config.yaml
num_key_value_heads: 3
attn_scale: 0.0884
extras: ["some layers without attention", "local attention windows", "hashed n-gram embeddings"]
init: "normal"
init_std_down: 0.00796
beta1: 0.9
beta2: 0.98
weight_decay: 0.15
Each number is 500 + 40 x the weight over its row's rms, rounded and kept within 0 to 999. Layers, rows and columns count from 0. Numbers have three digits each. The size before them is the row's rms in percent of the matrix's.

# up: layer 8 MLP up, 1024x256, rms 0.0637, rows 788-840, columns 0-127
# down: layer 8 MLP down (transposed), 1024x256, rms 0.0558, rows 788-839, columns 0-127
up788 093:415551528512449498590477534474503451504455547488521505480533451512536528536466468397518468455460489485503461480502536461452454554516546484526517508492425522498479544506557389474516517553508440454434499525509486417509510428503505531489477530492486533520526458561532480476454497498514534536485451525513465452447543492542544543541504491486511505565473501558489457565459500501501528505484
down788 096:511542528513444506507509438418488546474450548461508516525477503516482551508522469442517552444555465560543517543471422512503441484558429501500546496497519464456606601470516467507507463495485426534503446549441430505505576520458553442524521450481520429424508462540514494557505428550564594482522512564449483423466498485481513465518492470465456421551476452476477491476487415531531516478509
up789 106:522563493495489559529490470510543490563456533468508494492515543459460519497511489516511446445509472532551515410471503440457486575494541518549500487553495513464491523506509538503474489498508503531452513447525502526493510440537587480511501489479547518498549515438496540494545539538424479552524493528592462493437487443519528479494517468503482527508547507576526454509516511595510510491499
down789 105:525510509538511523578427463393480468579481502461415492505496502505519502514460500493502524505504473497604487513517523490552453493495475518541464521522530578514620523535515534545564489485490500438536529526556478505538519439548515538539562430530520548505518465581435517505470536523487424480455516569506526586506498396467505465478543469407530521426512523480516438570529504566526503522551
up790 099:476464560521482506555558551460575497516518508477486538495495422497552500527482488556504455493542458467521470528471495496465484516506465520483506519498552491511509490459579533550434509500445534441428461423503455515470471445494489421555522518513446450495507540493491546434450563578487449450543496538474517510444536484545567481514482553451454515526510549556398405493477448547605509544513
down790 101:534567473440453549425561438544509529426537474530560487563478527524479467517497515467511495500502568480491476461511506547504470548598490472508450518445527479421520492472515479522487458515530499433522485516555472491457541431437550502534528499435513537541526494489505554531458497440527480422570465422542469517533525503498591567518475498503551454467510482482645466553486521482458526473499
up791 098:524513595465467527451462471508491564503514552494456560508525454516531392534533512584453498514532517465467496470467469523471512556465567519438445476549556575476480530474460448441505511550465499492520467472506539467457438529540507517483457460432539496478433457428449478505537493518550522459499525550504497467426498530473421501485521523511441469529515491518434435500522452536562465575493
down791 098:436523494532451451551525482511448588492426527519512441514482530518444486495536484498479506592484501510444478523561545489407509458486510531513535451607484494469504547495526532502593467503595498495528535553520451467472436453457446475599442467439462538497482480551514515489469522465452471532527483508477558437470447437436510435523494553573513464424504494504525466519550538505510487483510
up792 086:543439555465431532527563531478500502489538505491515511517507553445524506452483551541491512523459476492519525504483502505494520539482503546434488484474479599524544520529420487392488511491502516575494436578465460562485517557527502452562431482527509465459533505454460566475431482442524516498488484496417520482445477511415499539478520510443526538540482575428532477456419467591530524486480
down792 091:464510508559481471523441586518538510551434536579531477553500540488451552535527538489517555519470468492517492449493456571618484514512476493467493506487516468480518565447513440516488539494523533532439495463480481515463555509523400496504569426476440497503451533526515467446565556551468526439530456563479521517495465513531490454480471517491548507559476498500453467477347472559490478466469
up793 096:555489480546550496512469505564460459488478517490498520456544508426570569526523558519498480521502445502525520576480478541500503545456476479540487514527467489461493504501572470515459510514499475528446503510462495602459503513494514444476517544464451494503469571469531547508511560467464482499535488588518494527517498566578505499511447521462505437474548563587438490532450437454537515543543
down793 091:458520505561472480500425493488490430479468529525495552485431532561499533424563569516499530525561510519496539514544461497675506482468524469556497480501521531533540533458491500470501585451496467508510509511486495449520455465484458499547504486440492485565473487515460500471613472529515510462484504479518478482537489542482434495492505447470486505411597449484494561500463514539515517524479
up794 098:483518533451514570480471507446499564412566399541466472458488465507482570572504501506514542479457472534544483492520526535461515491511523544472478434476493478500595507501567520513526493441448482403467498486449488514417538512411468550536514517473513541531504560550454503491507445486507569512524415512554457448461538532483515493476489454482532493569602542465481495493489480455507470525419
down794 098:484528417551478509524445458496494577419450551456466478532464526492493480457518477542565507504532536470559447489469444494556560544506460511451549483506473411542483415474582571484474443530476462553495476461526437539490462462479430510516443535520537514514507542489490540494535436522458475531502461515527467532562577562520516414450463466468491506527565572470478498437495494500506511507530
up795 091:464543541479468471539424423576503502486536445508522487515503517521471499612452512451459557528510552519505488472526531493473519476450548520544463501524489518470509577495505478537545513484568476525512592475493483490492445537486530504505482458532486554459507459562556457490458550436531552469593489490523487532484519521587507541505416448502514487492555499530525431583500508482515508540457
down795 095:516487519527495501471420493492520458543502477480504445508553529496479507519432451489483453519497494594491462507465504517409475550530564528509499441455524533477451558570535455534461540466484518490486475504516468471522524516461543456538480523429477426577530474548525508466488444498520521597467486514433536491505494493460510504444507505462503479504572538515444481508489603480594399487428
up796 096:498530549476475515486400421438536527468435475496501559531571463489536533481463509463508478544447507482470527547505442465477459525530510530557493505486550549555498542449495474471497496481529501478484475458475476520508430508542635494423504491479463501524364558472481544442484522515466520577513531588498483461497429500565550516495428520466499530480463490514439443553517513496561472511554
down796 098:501550511533450510473468545520525535520453498521508544553527455523551502506534422472513440521471536522435585557476512564482541549425527546515502487472548535507506560529456511486497530528557534484571554496553526458519501558545517509472414559522504481504532506501538509542539496483568559419453474526542571456515462478487514479491435486526506573437419472511510387574508488493499507464547
up797 097:465504517546469432492500540521510438496495445436459483477496461498472547502462528454461488482501499463515496523494497484490519512481439490528501428466438525504534519560477514553491512518522495521560509431526546482519490495517448543515512509430474514498491534482558536516421576481533559488508452461535579522502445444488497530486502459433564509486590543562548443478514495499451582438504
down797 097:470481494524518549506429411497478441450492498464527537501430515456532532517476525505520508496540437495538469504530520549599495489506552449521476466477534482511572477510534584562439473567454510498518480532443528473475534487549428455518473516481507576544586521542513539503512537447546562427545453491532546520538532513494529461479576435418492458465510455514518571450483517468502492439465
up798 097:482494510466454475479558467501533460450456494462484457444484458427524524535528485484466473448485410564539541451499535462483540559512509457488501497480547464539505432466446461523506479569526536483472474518480536583547456461551536491406478447471452452515482498517478505522437496464460521580509482543515486483521529501470505517565567613434530519516485493461497419476512524476457509463497
down798 096:487515512502569468552490557544542517505544478532524503579515480509419471493620541415510463549479435544476492509479492510485493455519504499428412570519514529478508461497490475509468567465526504509483473527457520508527525493454459500467456455478423491489504501520544403521561473544493507491480535531493531478516455481446432539511473529528548547478544528501468541536500553510455429559488
up799 094:505552474551502486494550479465496476539515437517495505579530536438468525513490512574557487502506403463474513547422546500477458517570547487503483553477504500474499531526532532508516496477493536474493477515488513532390462524519511483536467509479546488504489593499539506501524461475553513475539510483541535496466545480548485411553459532492478490534556548546398466564553495498447552452520
down799 091:473486453441505478453460559475461448428538493508524474463584514538456520573522556498473538547505490504544517586488516510605517462479530496528509461518437523492425489494511510508394607531455497574506492527532478515484513486526544604497545531484440503525564475423499508473547494581565493464526519519505440496461553464511525429459515501433452452533476443504467579510600429505493421488449
up800 099:494485520572538522456500529450549503439443519546404453550526574536492615513486491541475431489546486492502493445491475585455492482545458496546509516480512493514543541507515521489523492557532517502469451553422467477474395453500513441598484493462403463545448515557472519484492512477519477537430516510465521432476477479486513510509499539406563474524475493556545423481530501491542517521501
down800 098:555542593431488538468515453415532493484501516505501545507543523520496497544503451494509583515576483438545535531497524498528541421470528498471537558518482605519563466531500551462615465420494461518444455514426577493523513507459478476547500489526529423412512539537480445552486558498525533453520469528500535517510507565527537497489520485452483550487484503466500540544549462566515516481550
up801 113:464438466469476544515465497512523503471419536470516437569557454507498515534475460552565470456534470465568528443478520480457481479511493480460517414545505498521496540533508480479514519466428529498546470492498459501506384534486518453512527508394482504515561511502545467477510522565496531558496476557537528470458555496416517475475388456457522487505505537472491485534459547526487574522486
down801 108:454526571503551500530479501512445542504500575500483493537509507513495501498571370482526552507504528477546535472477546487506534524615523449486493506560496509458511492478529493496485559468489549516549541503476489459511434503473459511505480537469527530463501447472494482572546496514446513481515541513515494449469572491475505471514451516475438484470506581503479516485451462479508546610515
up802 124:498531540535484482482513507474534445529518488496472435538475476437541504549494480486511466429509483438466531515489518478444480477547516536529465458486484483563494435500487502489459536506551542535490438450534504512473449506552472528466505515441514496501511589431489524555505463459496559522442443621521536481489549568553514451458493503470496449536576515544427425507553486553546509468455
down802 131:460486551494515488481535469499494508561570480436493443513451515450499484513453551523484515490504548475525429555517430449432481497579460559490537522488489468594524449541443538476476460470574449477464489500508487392539505493570502530395497442495471492475578561558451459450601510443489554512510428556471446524538462517595478479504511480485537392549558435548508534451580488520472440506466
up803 113:543504552500388509499486485536596538473550533501524549477489520505461503494507520511528483531535493574467569508431550457469528564542537490558474516468504529523529483493471498523485508512564516440482580537567433506556399547475549511564482504458461534509482526481609507533489496463418470433553539517565470543409463498555512548531561493473509439542451391482467544481489487577511516538454
down803 117:527481529514464509442501543549532507496469512475462521511464523503533506462510500477544500476495534469490573561480484462542445515483497502463516512499530516512552491533510527485447533533502511467538560512595530458471490510484465452568504550468526443509543497536505484447563528432439474438598498487570412499509428520533548604448501480475567523479451497454545534403459550483498538523540
up804 102:551546567570536519549477454475534534484516467536529541476440503479437537491551518498501517486557480489466540508478539521509469510484481585500432436413450515476471469483431447524459605475511543496510425526545496481463443513539543513462513478481557497486509483513553520516548537473396546535555534493558488512418495507455535473495553555483483437498519546522483517482455462595546553481470
down804 099:498598512491479547447491421443492440530475534557504519454506474539445608528497496460494517490574522508484526530506550497628511516495510483493562570467455497514474446473487514594469558517482468485555515517524481478558503491563435533479577507514559533517525506502545463458591464528481559512505503494435457475567514478466469491484503515501439548490452531456503501412512499562521497457488
up805 098:584476471609512563522492503531551524516516535415455594454527496508500452484522444514502555484470513560482599513462530574484468505491496584503536539470528619500469447534435480600492516486560523473442490465473464511494507509479562526422521528479504520417431556516582479527524490473523466516501498525531503537468522476521532481535525510443531493490507483510482426504541489481579546498520
down805 097:485488494583551468497453520448535489513524513532558407450464518498529468446475484517502469482448500566526503500534492512514501546558555481478528568491502452493479447536436473499572457544542520581505508489460505505557488555481475573496426548531449474474475543526472487496461477493514535556515471468496478484506434550469582452497435469531479495561514638516418514467452474543446514460535
up806 097:447471494477502537520516455557401493491468485525396508510507481459499475518466491514479484539487513518481528478506475519470525564460484482461465535515497596444470566515558473469471522530439462501509517444528523527515469514463528512492521442479439578515477459547450508447482514443503578558462525554510485521403496496559435570505496526499587430488546522499511511488460542565543542492445
down806 100:486466443532494571469515538446463464465538563521417463493476495444533485507559533447525600498513474527490530561519458549546579460542552490486489484487566431525566516548555508510521407489522431480482563483566500503514526532467543499487449532494510517516554446506473473534513512494490506515469510574502443520533503561485538578488516534434487447524516514414494571492432496500501533519540
up807 100:505488501470463469515496493515472447513505501530446518584517544483506531526535592423506490447537546410514466569451456570504419532510495536526551512465577513477456478439472482408498458491437518506510469536540518539501452430524490407525493461506557577459451487457416516487495577505484446534548519512505473508542448439511444447536493559521513485494475561549524432466496500515501471558528
down807 098:540509422582450587483480481540499554511592528534493412462489494459475464509400524426526411529477551503461496555516471454585470507530467468484529527547523514478459504534428464481454442540501545516563504491517444496488563543511535455460535504504501376461501486512539495539569489498493531498526583444504424502405496513503557511475464487503580487487486582439495486504509469484486481495583
up808 102:512470527480484525512555481551495488456461471442494502527518494463534506497525543489514525462480498532563503513591450512461456468565451479494488510521501482480473546538558520540459497589530456503505467486415530493484472524401567495574537432490566523485501533547509506489511478517447541488519496528492552443484430506514503396560450430469477477474495568451451493533503467479499500460442
down808 104:522455538441538480508499473524558472489485430554532530491447498542493486528542537558490494518434463507462516482485505460475459509552454514452486526467357488503597625520529503449437516518564449485470471546517471550499514517482474456571479423503583461408541482570519518486617538505381454489510512499553530544508508473478522527474536543492514515508529413539559484506546396506597460471498
up809 090:523509458469517543530527476526480486512564511525470578560504520480501507533553535444615500458545497390512533530530518500483412526445491518458463499534480537505457551476455476470522533462422580525479511540541447497604456531534473480504464490447577551453501485477549547523469580454466539425474512485502452474504461521558482520466483483488531469573461477572554550469465491528495530577495
down809 092:433469449477422513431465474481427536530533496509506488523477487527518496437517449441498532570497490502492457505540461520616514485555533536457506516540454472539409512533447559526506559507562581493588463493508449495489502603444489430544466486443497454521564497508477441429443461535546504484493562506503518498462570505456512503456434527488485480479465533492482515559552462560524532497543
up810 097:515468610589471529422557469518448523492546469513491536529579417497511545536467495595462472504466535464455469496482427496472489455480522497451414481590490461495457472509473518481507533465531469483483442501481474484528484450452480532528521518542550536494447511520519505526473501562501457539527515491569504394479509555447458514462577542406499527564455507480484492527522575466525588533513
down810 097:488575512445567518530449485515482537561536513467523467457446554487521511427498510492559538469497543528486499521450505454547492460468501580537447491577513478476521525509495508432518553466514527526554466535519500472503593526543491528562451478524512527494522544504569537509492480463511481473561473551593481444535478484484523574487538455507540514443538503542506533481530518467489470575495
up811 099:507494394439472548488520474515553580472411452491494443544493539493424498492546487462509504521527448511509540457418483545483448533424424515529484441462491427485509498541467456553473539508503490516509519572511535485481468443522572452465586438450520487513505550471518499525514520439451505536487532559552439513469489483509578464524505431508536408475547571502500503454519510533465477482445
down811 100:473499453473514464562515522591555570494451486474524468577522513455464488432531479482498490569508495463561444460572482475640507467470480576454509479517498432487500506476488488504510533458458483519466511489473466451525530467484498509465544475559529495547475506460497441422497506523494502503547434515482483505487621507530581494543502494480505561589528508545488601430498513547526487481436
up812 101:460495559545476524578541541533536434530465485523369459485450533428501463512537589550487503496491517542530517487408453510470464584516505458512507459508449499481512528531468490468423473474501465519458516543572521541532522495474592483547525516463503512473476489473476485447498491467510516549530556495500440448462497513490507463554522480504608544552483517499547499478441519454474519453444
down812 093:474500435507482514537478517463502463493426543528514509572502492485529573483539585545496440513501425532516569465460495449635445602437477526491596470478494487470557572452528537489506460532491467573526506585439476458487500490474461542465509484513533457473511499504438447477512528564530475471498509521520501469463417546530609445522479474470497527478544488469500463494380422518505519502499
up813 097:387522457490422606566563561498423470479470462498471463451465555498451569469528586482513529461485513521494475448507440450498517545493529481576523483458479522512529460545558501461497501472477530463516487480558515498486484500470544461559495488546477531498547499493541486516478511500486493463492514483566475506487499429606607404548530501422514468453559540550504500434461450513494488486443
down813 096:402468437477439479515472480490477456454453530455468550544497521523463511504511565577531500520492499515481579492566532463736488531515502492511530496564499428495589537475537542461485407493485513601518478457547477461518495496472479569484480485494507490517500514519517467459512492495479553536492525516480502462479462479554496429574551527506480481456458465513451542511465471483447487416512
up814 091:454474523501472497535481487453508518543481553507475523550464475470502524489517451544484493496465541515531588540428523528442464503520534513499490479467504487511472489423511477491557510471464513472480391524513428494523453533522498542522560514475445522513501568488513491504508514507492660515527531507481540456431512516495436502568480550511477555494519560466409443529456427556519505570417
down814 096:581517498491490532546545471561523489456409549508454418423520552594484449539522470504534494493478561491474507508530493450504493543467525517462525504428445507504551574410502555494529536451459428460443500547477556541544498502458481438481537506477504555424472517446566460508510460498467457533450527415499500470458528494528522422498521519451493455495468509527460454536515508469437531508541
up815 097:498557498513421555562440506558464537543513477393495446480556522468505542478436523583561489529506463460500488537511431540502493498493500475433455557538412468555548499561498490530488491505440564452519461586454517571515522512503509465513469476481559491500482501509569489476495545558503548516551519516512516517469491499504430460492416498489518471581485536496418433501508488586499502449462
down815 096:490469551444544463545583506503393550485458513495515483540495506502479534439492530512458549458508527490525446425480407525582448552553550509481458531553439496499452492510442591441481459537535505456566452471445574457498499529537469464457510468501481527550514450514514451468520444490432498478519517532446509488476505590458523499498559447449497475440537486514481510567495405491489526418568
up816 093:540509458473472564484432549597489464489476492421517514532495468473516475504517438468503463496556523572501472490427461464486508479445470549504504449507511486465546508479465477465468477569520584481491541512513516626455402481502526508455500509477522520436593474508561532547465479465524452418551497532478480489432515490474472473536454444560492533465505485468544443508481460545503502560525
down816 089:478499517463500469522495566552476515537448502519563515549481494508521525471475533461505482557528505473468520521514511515767467488581490474525527493536450534512510504466539475513484514503543528545497524504470493484486545415496457516519494508497490448496499460490526513508512471552491432490542546488516419545539498597545515517461513513506513536557520536474509511529492517478535520492505
up817 091:489507570518470532571517447475509450507440524428525516490471411498490486537477441550519503430549464475521498511460542482480490527549549561465536521557535546491477448516455544501485490505449525519506470512482508517562403537502496441389459445482551423491499489480501501485540456560517484491530488556565482474503498560580522508544493508487500531528489499559477492563436514499479555489482
down817 093:514490460446547474543535475460479472500520510549517574552499579515544577473492498521535585496497528520468555558484482503618476424543510509498538511540495514476498507478469477452541465537494418590505515440465422453501482518484451535468463471534553483552523522600515403494547516502495527548554521561503528531483473547564529490495541458562480542530544493473506500477464458560502530499485
up818 100:470474495517456542532442540428502488483392537450494497506584474502481521569483443539522482540527442557505578449498443493492458451453532505583479482499508514539583452537538504463500506492467488560477454536485505503493452443486549508516437427524461468475527579455483500461503484554438448510454502493559520466467510476520494516587492483423532504541497534492515509491511524544556500512543
down818 095:488502508439473495546532516563504510485545469560530549570547552521461509472533474531508505485436528518481409542485489525695468507474477512468513521535443462500510561498553500490439478553562438512504515523534464490552521499507484537519509586480397552488514492527502425474454533379568544474514464568443466433496482483546477541507488499510469524472494427473461472519488458531561560509507
up819 096:516535544522473518443469548522534500478487474488482517480519532461468524599494452624485455528501509479525507467513534526480498536511536524468548474530534473462537527470508425481476515540542490485435451475438452474460432553537529496476536538427552525486528498493542548536492517448579529540522430502510521506417507480490535538455481549461542574504458475433463486568514524531473496491451
down819 097:508484448498473484504422448488571489494466510443507509472506463498532522458550477425540529496473516460497499549481495475528487499452502516490445544513538544511540526501499476472466526519490596515489570539525532486540556467505432556442458430483549562437582383489489476515530455454569506489569486481468532503486514472484531480451551523447497516580494484526431573507443428463573400536563
up820 106:487479509457563483528572523481551479453524447540408451517485433556547434525439572515440494456438512405509522476496508521455493549447493515450576513454488473594438480503569465459522552563559562445461489494526531519429528467482469552475481494489492520510512643491443484480454492479501529480511493445482523479471562490545500541458521414466513489522523489504525430467510520527486512509479
down820 107:473437544490539494525405534511400505554547446474520535493488464439494573567466587551526463494523500548501483488486474514398517577488486475470478563514493529542525516504497524532513518519489519559495565528511525425498455462509490556442472575406525496468454511480406472464504511429492523452501482460518496496603512492591516552530456519458532396505599571579501458572505459506495532465471
up821 098:459450493500535460568541487480423478470487561473488527553501522467461524548480473492560432537502502508505601550479443485492492494464498458491501516484446502479532543540507505500462503552492457497469524636551456520422540447497493527451468446514551501469475546415543592479524483476491430504428515478526479443521525513486409511517507452473542422533482507524454518465506508495577536526562
down821 099:467485493541474466563475496526484482448464511467560534503546500503477500544503538474500468473527484492445583531489460520522436539502511479455473508540503514483498586530491519518513484482449474500472501453512486514529443498533528467413454565531514544442439590454518490533543550528497417568503493476500451418558471492530483482477428433511552458492436534475461518529440495481482549576522
up822 092:575455463546524464539437623477510467461479437533523442539502428528505467579557457530462463464519477469506469500477511457472475475517577464512482496527516522530482463569519528537526568509448460552459510542461523556482476493511486501528483460437430498468514597440504476484442462543506467415535449564507497488504517469498467521554491552496488530479425457482471482487537455473540441538482
down822 097:547502426452474535485454459422448497493504489524425457498547540465446448470499485522530558455526547481528566498534483492468456516538500523492463560492557514472580514492513525526501598552513485504478533466455494470508460455507490521521489570454493577541551484521440459521542554470554494509466578500460587557529515506505467488471549491543452439472503556507466571505496438456562436474461
up823 101:485492537486521510411532499492443491505545513515437423517434508486513430541494533543444468465476502496508480466529454506480542426498468468471511515435539497489477460488460462502549489518556489499556520564477389482413510475492578517458585529522435552488525471434441463538458538516532496584534440546505456498471467482445475523456503562498524481570506459536433530503499403502491460549537
down823 103:498435419476551493384469512483513549503486488538468453521436464516520461585484513477516491404554498536587516481550480517501498539535450446488559456476459474506560493495486464433484536536454504567544540500531457472476539470556528493501486482577482572478520518509474567481501489552505519465508491514502521537514483494495450442571556494499388525514490485476476533506486489530490495544502
up824 112:509528508576505493455562535568532509480442529468506480512479457488555454479539511542493469432469478574408556552474476537459464564482522439533434429467547450509447446550533446497525542541535543477527470527512478540452415480469498551471440517502567555498516503526541480434440473490455501480464496456522543451448504516501438454531384546535481472522441564427456416505529442559527543507483
down824 111:429568532460507525524476446444506493480467459550454536477542482529520607549451491450473509585556467478507449488521466469325512513506477482495490565504495520520478483581568480444507506500500471457558477495514502512465547485501483506466483472519441476456499540547518506452559388488418391449507458482481449517557480532453550513523480513522456533470502504495534464512489472571477541475511
up825 102:553499499486498545607524478540457512494455513466418544534521452515469499461458512542441489550471425512457523506507577528488467528475473513477549515513505538456529485587499471438493478523484482447439492569410470562480500506488522519536460483505508541412424585516551568553524522556492497439537487496480460496491496467555516520515516490533477531472478469442463492425479538496537514559477
down825 104:492504465507509562539431535443483524570510471477476521433513579461501456455601503552455492462503540496475498469519529522482516499496558473478556551499529481495516467505532510501505523516493495495514488474461619479507510544505455479524454503486490507498474429467450501458486501444505479515543492488467487516500481532446478488492487494488520493496500457473495538515559504455457439539505
up826 100:565473521520489484557526442505481479541494464444481519524441509484564513508486544494561482455483465419559545525451476435481432517428479510483418549493562461472594540442535504495531509516485515540503508470490464609468522470457473536492531443542479497428504456538533522460456488465522552485431451549450496429465482534499549448546476509471519512468510541462493473511428510526535483507447
down826 103:520457491467440496497513447527494550473481443500501508500457479491539505453501561467524502517567433517462526459512471521563417475547538553459508510502489410498505541429504530496525484548502541520521458554410458479511424478540444446511521532514456496450520473538421490440603496516534470529475544575510497521533590470474514510499504529514534465424519574408506560505435488512555423543463
up827 088:513507492545530510554469448476538526493518520392453570499502434527492540470437514461504510516504548531537473471517515474460455532464498463478518546526489490469503503521518471467506519510552576458482483492492482463456430547544528502511544533431493501511517607509448487429521532463415496512555418486497535468462550510526592485545468444520534503567528558574503435400502515463521512538438
down827 084:508483428598511459567519500481471384484510561517505516485487532532488552507570567538554486488474566449478550518453516436499481515466516510497490450528505508518497476526495559550504580509514541567505508425543496477465452431473495530498448588563515526522466490470519483482579513521497496532542519477522433519504489517517492454516481532494494513456526524546486538527462526549459498596513
up828 105:521486417532458480503596497472471449580502512466507424528523479446543460498482469410505441443504489491466505456465499458468491563499497531470480523474535472505542464548472534561486535532507508527519532481496528485519523471493499484533558485565457502423503538488486529536480499455461490464502468513596510513470473495553532500516506438485514431542404477569462474631487541471479505525452
down828 108:439463560480492568498568502588532565477475469486576450583486498453501456487489530459497545558500498489532501563496552446438495520471430546401529509443569556499435485539508449523477556416506462494539473438483520404451525463497488559493469486506460489494507562620462490463510482505537533471535454583456535450474538504507529517475574474510467493536482487490542471511505503441536561540447
up829 105:502540489541499503474487549587487512431431379508441462469428417470487526489473547457466485492519492545511540497517510500492441531439529532493487454414468559520478489484545491463500619547485545471508513448499457478501473496480517448524454544491497514467470430508459498487500601503457490488440484481538543517489463561444509481509511486505528485495411544520497455497515504533531488530485
down829 102:488445476489484523519541461494531504513469502493519470501460489472439508482508486580527496513494515434521554481511495523243526541498522467500507504503458519469522544467529549492448470515459529480543549450494557499506497501522522531535426582543499519458484494503501481490482519473499496510486506458507510521571505508563520457433453506500519452528487538510424525499505490426496515510508
up830 108:457549530486530547563498529546499469502449508473489572470534508522488497526515469535421454518470545482579472476541505498461510474527506538484487471425504474514506502546573491496504472540494583437488460589560491600476502490530588464456516445480499481449535468452558554509501492432546430526432561544485447493506545460466518482532526479492470556507471482630463512483483527513469478586480
down830 110:560513524540504536403541558474500523437506472552480494562471496531555541565452464508511453470530493489525459497471515493514536466524549437538458485465506497516556510536482510508518407466498477525519507502548498515574462490443512580523451458496543527506592490484564496508450527544573462543518500468514478554504492550458554486540506510480489513468523558426441495562473512535446529487516
up831 094:517518496629442497492516472523458539512458524449519550459507467516507477526440462469545533490529437431513481516495490467510480514453546544496519508487478474502460431514523513477492575428532532468479453559441500535517435455423504496489476518513499495429434552459476466504463516434372461477461466527484440428474483473496476503541493543450595514515474523471419503540504462512545524528497
down831 092:429507498456511479478539510473470484478470396569487563469478564462440552523512581444469566521462497551481511519456525498495498521480429531562526449468523435457517548482547447525577476488567506513499470459484500427439443483513519480475545532505481546547492523511458508531458535367528449537448489442501524480491475448518450557485524428515460540519508539514523545484525494438501470501522
up832 095:489503480548491579513465454556502492537501479447478491512465452491472501476456604542504523519476531548556540484501517513478496525468558570481522566545506506491525545446521470433424534622586498462512512500442447480507418487521609511478429552467555460467559452489515495521481575503420494547437474491504527500467539482530520470541532457482494449535478547507557416439499476453522495484490
down832 094:493485440508525495533466524514499378537525489528564516498518491440495486479507502558535465493450512483495540491502494492370515475498534494546481483502536475524551514485499502435509514492513486471468582526430551478515489511497568514513485554530508474544515538500536494435479511485537417493507514501501453519498483549482467493519481508491495499448512512523423488528432491514461532533507
up833 090:491506481555432548532464469417509511464449549466519486501541518473474559493566543428546519557552461472451588487549512425490453555487431468490496493526527473554485538497552506479492552470504518602473488479483461440562524487524503472541423449494425499522491488435506506497524585488493565478550506505610585471487523527538579495506507494461539554528519549549557561499478513539521456507470
down833 091:466521559546434500529506507583489491500544487447532512462447495532511501565515475478539547495475496538514468491527562442652487527534517451457470475569460518480476534490471574510554573545505530489554484482451524474540514566479457489481520533394466559461490494529581469505572496466479554475461576433522467503526482550469450512496464536522529464564537546541536453443478479518551524482515
up834 106:454602460526459520442432436574525475468433444468477554576496495448479478511455444477540493497585537565484548433479520488483483523422541442507573485519524478506565491448528508471511481532532454501460566569514502568462482486531481478471522402505484534466498581477523541585416514440521480515574485619460535512526506439534526478442511541543504442500541479538513454537576513464483537476518
down834 106:469516488525465512429475456514489475460500474521490551502387518547479546469352450533501457532519533433464477509454563456470493511533519512473560444525430518492443451467496495433457522518499497549463566474419472435498539488524450521451470549535493520530457577437512520453488499530506489466593557544470462440575529519526527480483476493489498432494563530489481490525601488546511460535502
up835 108:627543495580512501539533491449524528505477560503539467531474427490567517508498482439521481519508539558453552492481587553439452499481548462602486476511535477553469559478554498493423507580489489557441515461496455526472465592504550491490446551448544498482501511497463478536457470534403502550435460511489528485511583474494506530465495485496463530548473534486507426441543453444505509471472
down835 111:458472554523471447422464536558428499505561479504535518539521539515491518497482533489500537549522520551526431504545571462410533415581533533469474459524499508516515488529504459437506500472549427482515450494467523510571518443494483453489549460477497559557550505517512542492463507533509438531512535495525503527514480471457480480501447457473516547544523492508535576422557524440475511491525
up836 105:546519517541526511520507476478440544566410470531498491516523467438518465495540495541448499458495510541412464379489493429476529495473539424535456538535505554551508481484570517495508494519538475505435576472613486542513522445607534512529547507480508463457591506467430469529526499482441520548494509576483489495474521475550469532497513536525477447507566477536542501474555504465467463491532
down836 104:461481437488440482479467497469454572549567523527572531505437451444505504481522460525519463581559437498411471435415513530558503469512544438530466525553485432458411473451523501513535467503451529548467548520585504469502528469513515521555471448453528499421498565465577536485500504491440437564403529528505488494486552512479466578437462453533493529529516534557561595560528506541479448486546
up837 096:489534544532450488512509482500501506454491481502454523526486437480533548493493500542478500416431477549492560494539494449450442552594463523434429511490509539483500551517450421441418553483496534452494517496445529495479481538549482449493460553467504491527484465482424496567374487513453515553502496506520462485477489484451587549455456501450528449582542466466494534543446424543505489494497
down837 099:536521409509481502453463526574437503517458586500531489472464426509592534509486509506557470603477442485401416492514547476591469554544540485499469498461484503537490540496575496519545451519558500508468500520474527532506543469455453460535551542487486394466533454530440580521483460533479506529425479510489511509461494456505510418489492480498504460437528549453552511462477505555517485436508
up838 098:441496467492482529522526483460526514492479488492474553446518382522380416491444503434539508496491475536495526548486429490463514539501582539548423536486427442439519516490485503443521484491467536469490511500522512488481521484495481549523490514482571510470581501492485515503465471469437522527449424519530538497462510458485518476492542453528526460486512524612449521499458512444488491470435
down838 100:471522505554504437438551533550506506479543517475577583512491485419474493462546391498446476470494506518471474520546461466536554464498545477503516478507481512496455521481489489457501525500445480474464573531486446485514520490456460452435453544539532515539477508535546398536421466511487459549518423516550485522529533468537424467548515486449450492538488480553542518498564543499477479493462
up839 097:581517495523461500472493520501475535491513425504442452488519502483457444541540413513539492475517508516519481457499476495482514470537438454469512473522456531482422571518449463461475472474552559462531468521527497584490476481460549516572494494468456519506464510512470531541498425547522502463506479513480549523485499466549440520402491521521462422534470536571481533511481515485435514576542
down839 101:507520470462508503524487552452484452500553478527481487489530493508473435538503438498496477500586502530516477515454500517347485526469458435477507487529502500499446520477461478548536565530568520441504476448494568422474534519481501473580497494484461461522564502517482439546514529485481410478441456537489467496508493535529521540479518502503472498541439562554551543451505518545512473564546
up840 101:524563516545519526539462464515457521559437415456442485498546395537455513495520506444486431428509452447505500510546497526508467493464537452448512471444526559484538497520431497494469529545463486415503453500507547542497552497464514500491450470514494465468504499532481507468489474529426522508570462516488549506466460514415473460513487480445557573551491592498476553541453473502535470511548